{"n_layer": 9, "activation": "gelu", "qk_norm": true, "beta1": 0.9, "seq_len": 1024}
Each number is 200 + 20 x the weight over the matrix's rms, rounded and kept within 0 to 999. Layers, rows and columns count from 0.

# layer 6 MLP up, 1024x256, rms 0.098, rows 228-240, columns 0-127
206,210,170,212,200,170,192,195,198,187,206,159,209,199,197,193,175,196,231,206,215,228,176,204,204,225,185,192,203,208,232,222,217,181,193,212,201,200,184,204,190,222,189,175,217,197,152,183,230,206,220,206,197,184,198,180,220,183,209,196,213,157,199,212,201,200,201,208,265,198,200,208,172,195,205,186,222,214,228,189,195,176,216,198,194,194,236,201,207,186,187,195,191,193,188,203,171,223,194,176,216,183,231,225,224,158,208,210,210,210,211,196,183,171,209,204,201,215,177,185,198,217,189,204,179,204,196,217
201,232,168,193,189,223,165,214,226,170,215,218,225,164,207,197,184,214,200,220,169,201,187,209,229,202,210,196,172,208,179,208,185,197,186,189,206,209,191,223,204,199,203,210,200,174,185,198,195,182,190,189,176,214,208,187,209,197,215,195,212,231,179,192,211,203,209,199,182,209,183,196,203,196,202,202,183,190,194,182,196,222,187,209,207,218,198,173,186,187,199,178,205,197,201,191,198,173,192,173,250,200,177,198,191,187,157,207,201,217,192,232,199,200,207,196,206,184,229,216,179,210,193,187,213,200,201,196
220,195,197,206,167,177,190,200,193,172,215,187,211,179,180,229,229,209,242,195,211,196,165,201,205,215,153,215,223,159,194,220,157,163,164,198,217,180,229,185,204,228,192,172,174,211,207,177,194,215,188,207,174,198,237,197,203,215,193,221,210,200,188,202,227,167,207,183,217,187,181,172,150,202,241,191,222,198,255,196,195,214,180,234,193,267,225,209,218,200,199,174,211,190,215,192,198,162,199,178,212,225,176,196,202,211,233,215,232,199,194,197,169,179,221,186,184,197,189,182,194,196,164,202,239,228,192,174
241,230,178,209,197,187,186,222,163,164,200,214,197,186,237,201,194,194,225,235,216,229,210,213,207,212,191,241,192,224,179,188,186,197,186,187,215,195,242,206,195,204,209,206,170,194,194,216,167,171,181,174,195,196,174,199,189,177,188,225,176,149,204,239,210,209,214,205,229,208,180,167,188,200,187,222,213,171,189,179,201,217,190,233,228,218,199,200,201,232,198,202,215,228,203,169,195,191,183,166,172,211,235,225,198,170,205,203,222,205,180,210,173,200,204,223,200,226,194,223,203,214,206,209,220,192,223,193
207,190,205,200,198,211,182,222,189,196,209,207,174,193,193,201,214,180,238,208,219,234,206,197,198,213,211,231,183,202,196,191,174,185,187,208,189,182,173,181,189,240,210,217,199,151,201,202,182,222,189,174,177,228,215,190,224,198,179,184,214,207,210,213,200,185,193,190,226,162,188,164,165,209,201,225,187,166,206,169,193,195,208,197,245,213,201,224,162,197,173,206,189,203,249,211,165,175,235,178,232,200,207,199,239,163,186,161,188,172,216,225,189,204,154,196,203,167,212,202,221,206,216,217,241,205,219,177
214,203,167,200,194,200,196,202,190,183,188,144,195,164,216,201,206,217,206,181,206,206,179,176,210,189,226,195,203,201,229,177,211,179,165,200,192,193,219,206,208,186,191,219,175,195,121,235,185,186,172,193,217,177,223,171,238,198,203,203,209,227,190,230,210,170,233,203,219,205,227,184,196,182,213,190,208,213,194,194,216,207,200,171,219,205,237,219,173,198,170,214,232,236,194,199,185,209,210,173,197,217,206,204,204,211,202,208,221,199,223,196,198,193,213,164,214,195,215,218,178,214,207,193,191,241,219,201
196,199,197,172,214,194,208,228,219,205,180,186,201,180,243,183,205,177,211,194,212,193,195,249,200,176,205,176,229,169,228,217,208,192,168,175,209,186,202,217,174,204,223,182,208,218,220,201,200,218,212,217,188,191,222,184,214,178,200,231,180,173,196,190,195,187,165,205,208,226,228,181,157,151,217,203,204,232,193,212,210,200,169,192,223,169,211,209,221,210,204,183,214,210,203,199,191,184,198,164,232,198,206,194,184,173,190,200,227,222,169,194,171,223,213,182,222,233,194,195,201,205,176,203,196,203,210,199
205,208,192,213,227,199,200,204,179,178,215,212,225,184,197,209,220,223,208,166,200,184,194,226,210,203,208,186,212,210,209,208,197,213,195,176,214,207,181,205,196,227,193,185,197,199,188,202,191,227,197,191,194,210,209,204,212,223,210,163,231,187,190,181,204,215,204,194,213,204,224,171,212,219,219,198,186,216,217,208,185,213,210,198,184,216,187,167,229,205,230,206,230,204,212,199,190,200,171,187,212,203,197,208,203,192,164,151,138,155,216,201,157,232,186,196,178,195,199,223,200,207,221,188,233,190,195,202
218,224,159,192,214,195,206,214,193,209,169,180,231,190,178,215,201,208,185,241,191,208,205,195,209,169,210,186,225,223,199,231,212,188,186,179,248,172,184,163,170,189,231,158,195,196,156,190,195,200,181,204,203,177,201,185,187,200,203,206,210,188,196,209,221,193,238,204,204,179,203,211,213,190,195,186,223,231,207,173,221,185,176,206,192,224,215,190,236,233,190,190,170,189,218,194,200,207,193,179,198,202,210,198,176,201,210,192,174,212,170,187,169,195,195,203,171,222,207,230,160,203,207,173,220,183,185,205
202,236,151,187,195,201,174,197,228,208,228,195,217,194,172,211,192,208,226,178,157,204,179,217,230,220,115,193,171,197,226,202,195,211,209,211,214,208,213,192,194,185,205,206,196,180,180,195,200,177,187,201,210,178,201,203,209,185,236,206,189,205,183,205,212,219,183,213,205,230,180,193,194,207,207,214,197,207,199,229,198,195,224,236,185,240,219,193,225,218,214,189,186,236,214,177,187,193,238,209,189,202,155,200,195,192,209,211,220,239,204,185,192,201,198,193,194,209,184,219,223,199,221,199,193,199,204,158
198,233,196,174,170,211,223,201,208,169,172,203,192,185,213,223,209,184,216,226,200,246,186,211,198,209,152,191,213,234,203,208,207,192,187,146,209,161,194,227,201,201,213,196,215,170,209,205,215,188,245,195,180,214,195,190,195,184,140,200,212,225,197,220,213,174,200,174,221,214,212,177,213,217,208,229,183,202,192,204,217,176,189,171,209,223,200,190,208,199,206,245,201,229,202,224,199,209,205,168,192,203,199,162,200,202,163,217,207,209,200,235,201,220,193,229,211,213,197,174,190,187,215,213,207,209,236,181
232,211,218,214,174,188,202,191,173,190,208,206,199,142,190,198,222,180,203,202,214,191,208,216,235,182,210,197,214,210,203,174,166,185,191,192,214,209,191,207,207,227,171,157,181,201,209,188,194,244,202,181,204,189,164,192,226,203,140,183,227,201,185,226,242,193,199,184,207,220,211,205,196,197,223,196,221,178,189,208,213,197,190,192,228,210,178,218,186,206,202,183,187,221,203,193,207,219,189,197,214,224,207,219,197,221,192,192,177,206,208,198,198,232,198,209,209,177,222,209,163,196,197,214,186,173,182,209
160,220,166,207,174,210,172,204,184,174,227,193,198,179,206,185,213,211,225,197,219,186,210,174,223,208,201,198,224,201,204,156,185,174,185,212,171,169,223,187,187,212,184,239,186,217,166,212,156,209,212,201,181,218,218,171,224,213,178,199,226,193,209,192,217,200,203,192,208,152,188,190,196,215,204,220,177,171,210,171,190,219,200,202,194,202,234,200,208,218,176,186,203,172,207,180,186,197,186,212,233,243,226,188,179,196,182,192,197,226,227,205,208,198,173,172,178,221,226,205,192,228,204,214,219,206,200,192
# layer 6 MLP down (transposed), 1024x256, rms 0.0978, rows 228-240, columns 0-127
201,192,212,167,181,207,210,191,186,204,211,233,231,205,204,203,213,224,197,195,211,183,206,191,200,197,191,221,223,197,170,194,158,238,219,170,205,222,205,191,177,197,221,214,182,194,233,212,193,199,179,181,203,185,184,222,193,192,168,205,195,243,215,213,196,188,193,194,114,185,239,192,203,190,243,222,182,178,211,183,209,207,175,213,186,185,160,202,205,210,207,203,194,227,204,225,220,179,184,201,183,228,177,167,197,227,197,194,225,177,182,204,219,217,210,198,192,223,223,205,190,179,209,195,216,186,188,164
217,183,206,209,185,179,247,198,180,191,204,189,185,225,195,196,223,191,200,207,231,195,195,199,201,213,173,170,188,191,215,207,195,234,207,199,203,202,210,187,194,204,175,173,192,192,195,200,155,199,197,209,210,220,209,208,209,201,186,165,205,207,204,206,194,209,227,187,190,191,218,210,201,212,219,225,208,203,202,207,180,186,193,200,186,190,184,195,205,224,227,191,207,200,201,210,190,213,201,207,189,196,203,217,189,191,185,187,220,182,181,180,223,213,180,202,201,236,193,199,216,190,183,203,227,184,205,194
235,198,229,216,225,214,236,207,253,217,216,181,180,208,213,191,243,193,217,227,208,250,232,204,214,184,229,241,192,197,202,135,226,170,155,211,214,198,216,209,214,199,205,224,214,212,208,167,216,153,214,201,190,213,220,224,212,169,173,177,169,184,198,190,183,163,192,206,234,226,218,219,188,203,231,190,163,214,247,215,221,165,217,215,173,210,172,170,266,152,214,204,180,153,212,157,194,177,193,213,286,206,197,185,197,234,230,213,197,199,217,224,202,203,197,200,223,188,194,173,170,222,175,209,221,152,203,152
222,176,191,193,164,179,194,201,204,191,199,246,221,177,201,225,201,209,217,216,206,193,203,192,206,155,209,204,161,199,204,181,223,259,227,195,205,211,205,201,177,174,205,184,179,202,194,216,210,195,205,170,208,175,200,188,199,166,194,218,166,196,208,192,183,206,206,215,206,187,208,221,206,196,217,214,211,199,187,174,165,202,230,194,186,215,190,190,228,178,193,183,184,193,209,220,199,181,196,221,183,213,197,184,193,174,231,186,203,221,195,179,193,216,180,203,209,221,211,214,212,202,203,202,212,207,160,210
201,184,190,226,186,203,217,212,171,221,199,217,218,132,221,175,190,193,208,182,186,153,189,218,186,204,171,189,198,182,216,225,206,218,171,188,188,196,232,229,203,195,176,183,196,223,211,202,184,209,215,203,192,213,216,190,181,222,255,222,197,207,182,225,174,159,229,154,204,187,169,184,245,220,204,172,169,203,222,196,233,193,216,178,237,212,211,182,196,170,196,185,236,198,223,215,224,197,202,223,219,200,195,199,212,212,165,166,203,207,235,219,206,168,179,170,214,197,201,170,191,220,204,176,221,201,194,232
232,188,193,194,211,205,204,227,170,205,200,193,171,191,164,176,185,212,187,211,184,213,227,185,217,166,221,238,225,183,191,179,170,210,182,212,208,190,236,210,200,190,203,195,200,221,193,208,199,165,195,194,197,185,183,250,207,195,226,206,165,221,215,208,222,179,231,222,181,230,194,186,232,207,204,205,235,194,203,187,160,175,240,190,203,213,177,194,234,182,174,200,196,229,165,152,185,158,224,208,191,230,201,177,165,234,234,196,191,203,226,202,242,243,225,211,194,190,204,165,213,187,199,197,185,227,209,193
189,201,202,192,216,241,208,225,192,197,177,182,213,167,187,181,180,204,228,188,217,228,231,207,189,198,217,169,182,225,194,201,182,202,229,214,150,205,199,182,212,208,189,196,207,199,198,205,160,193,192,199,232,253,170,184,219,224,183,203,183,193,207,172,197,187,182,193,211,216,214,167,215,214,190,220,173,184,214,203,218,204,212,190,140,164,199,207,170,197,189,220,202,192,253,192,203,176,201,173,208,200,195,200,218,179,196,193,215,213,213,172,184,243,226,176,197,185,200,205,225,179,206,207,202,191,166,197
196,221,208,168,184,190,199,221,181,211,201,226,185,210,188,207,202,172,215,222,193,234,202,189,199,189,180,204,239,213,148,169,209,203,211,184,202,226,165,207,197,172,205,161,203,197,228,219,202,230,171,193,174,216,204,183,198,203,184,175,219,213,202,208,208,205,217,219,219,240,189,197,198,207,206,171,217,181,174,196,190,233,205,177,168,197,204,213,190,187,202,182,202,202,237,180,195,196,168,211,199,220,215,182,174,222,209,190,182,226,187,198,211,212,211,214,179,204,179,185,200,223,202,192,187,209,206,205
217,195,180,192,225,183,170,214,189,201,197,223,191,155,189,230,176,182,186,231,258,190,219,182,230,170,191,194,207,197,190,220,215,200,235,195,195,209,205,205,205,219,183,210,205,204,218,207,181,189,187,176,232,216,216,171,227,159,173,221,203,192,211,158,208,172,192,174,191,190,214,172,211,239,216,224,209,176,201,205,183,189,203,238,221,209,210,155,199,208,204,174,198,189,217,158,212,196,188,198,182,188,182,166,192,186,211,153,205,230,214,169,220,233,209,176,192,193,191,189,154,215,177,183,225,200,228,203
222,197,234,190,211,208,188,218,211,189,235,222,200,234,211,179,190,218,175,235,192,196,197,203,178,189,235,192,204,203,193,198,218,174,200,194,207,200,209,202,215,207,195,206,190,223,202,190,184,216,210,230,169,206,215,171,192,178,177,206,210,201,192,213,148,203,223,206,201,199,181,175,180,230,192,207,245,177,206,203,180,190,237,195,208,172,210,205,191,206,189,195,188,197,142,225,185,215,207,157,218,210,211,220,205,206,205,224,189,189,239,171,196,206,197,224,216,212,198,192,226,188,183,179,203,233,220,220
218,173,182,180,198,215,203,178,227,236,191,214,181,244,192,192,192,226,163,244,218,233,192,195,205,183,208,143,170,193,200,174,205,196,204,217,215,223,225,164,193,229,244,210,194,223,216,197,203,216,196,241,220,196,238,194,221,204,190,204,200,199,211,177,220,172,213,188,198,236,190,162,205,226,199,217,187,221,235,204,160,220,233,195,225,202,225,154,195,195,230,219,200,210,205,175,191,191,216,219,195,224,194,207,208,199,178,190,224,140,192,170,179,196,202,181,214,195,183,202,211,227,184,182,167,217,198,223
205,177,169,196,202,202,206,228,197,207,206,200,197,205,213,183,200,184,188,193,181,172,214,200,203,233,245,195,241,219,179,180,190,174,177,207,209,175,181,178,212,190,195,185,205,178,184,204,202,227,215,202,224,249,235,194,199,218,189,189,198,189,168,216,201,195,207,198,237,205,195,180,204,201,189,200,217,186,235,200,195,176,193,196,205,210,200,200,204,207,210,192,184,181,165,221,188,181,243,191,188,179,220,213,200,237,191,172,191,249,185,201,200,200,188,181,193,212,204,182,197,196,219,196,225,199,200,215
179,198,212,239,200,175,229,212,162,195,203,176,219,200,201,191,213,181,206,221,184,202,233,184,230,198,179,213,191,185,189,145,217,166,182,163,193,190,211,198,188,169,199,175,207,233,209,173,170,231,239,144,199,209,222,211,215,222,216,188,175,202,226,176,205,168,181,202,173,218,191,204,203,226,203,202,216,199,217,199,196,198,211,145,201,185,200,189,194,184,207,177,202,189,211,214,191,178,201,195,205,196,193,183,221,235,212,225,189,197,219,176,143,192,208,211,194,179,192,218,194,221,193,214,219,168,180,203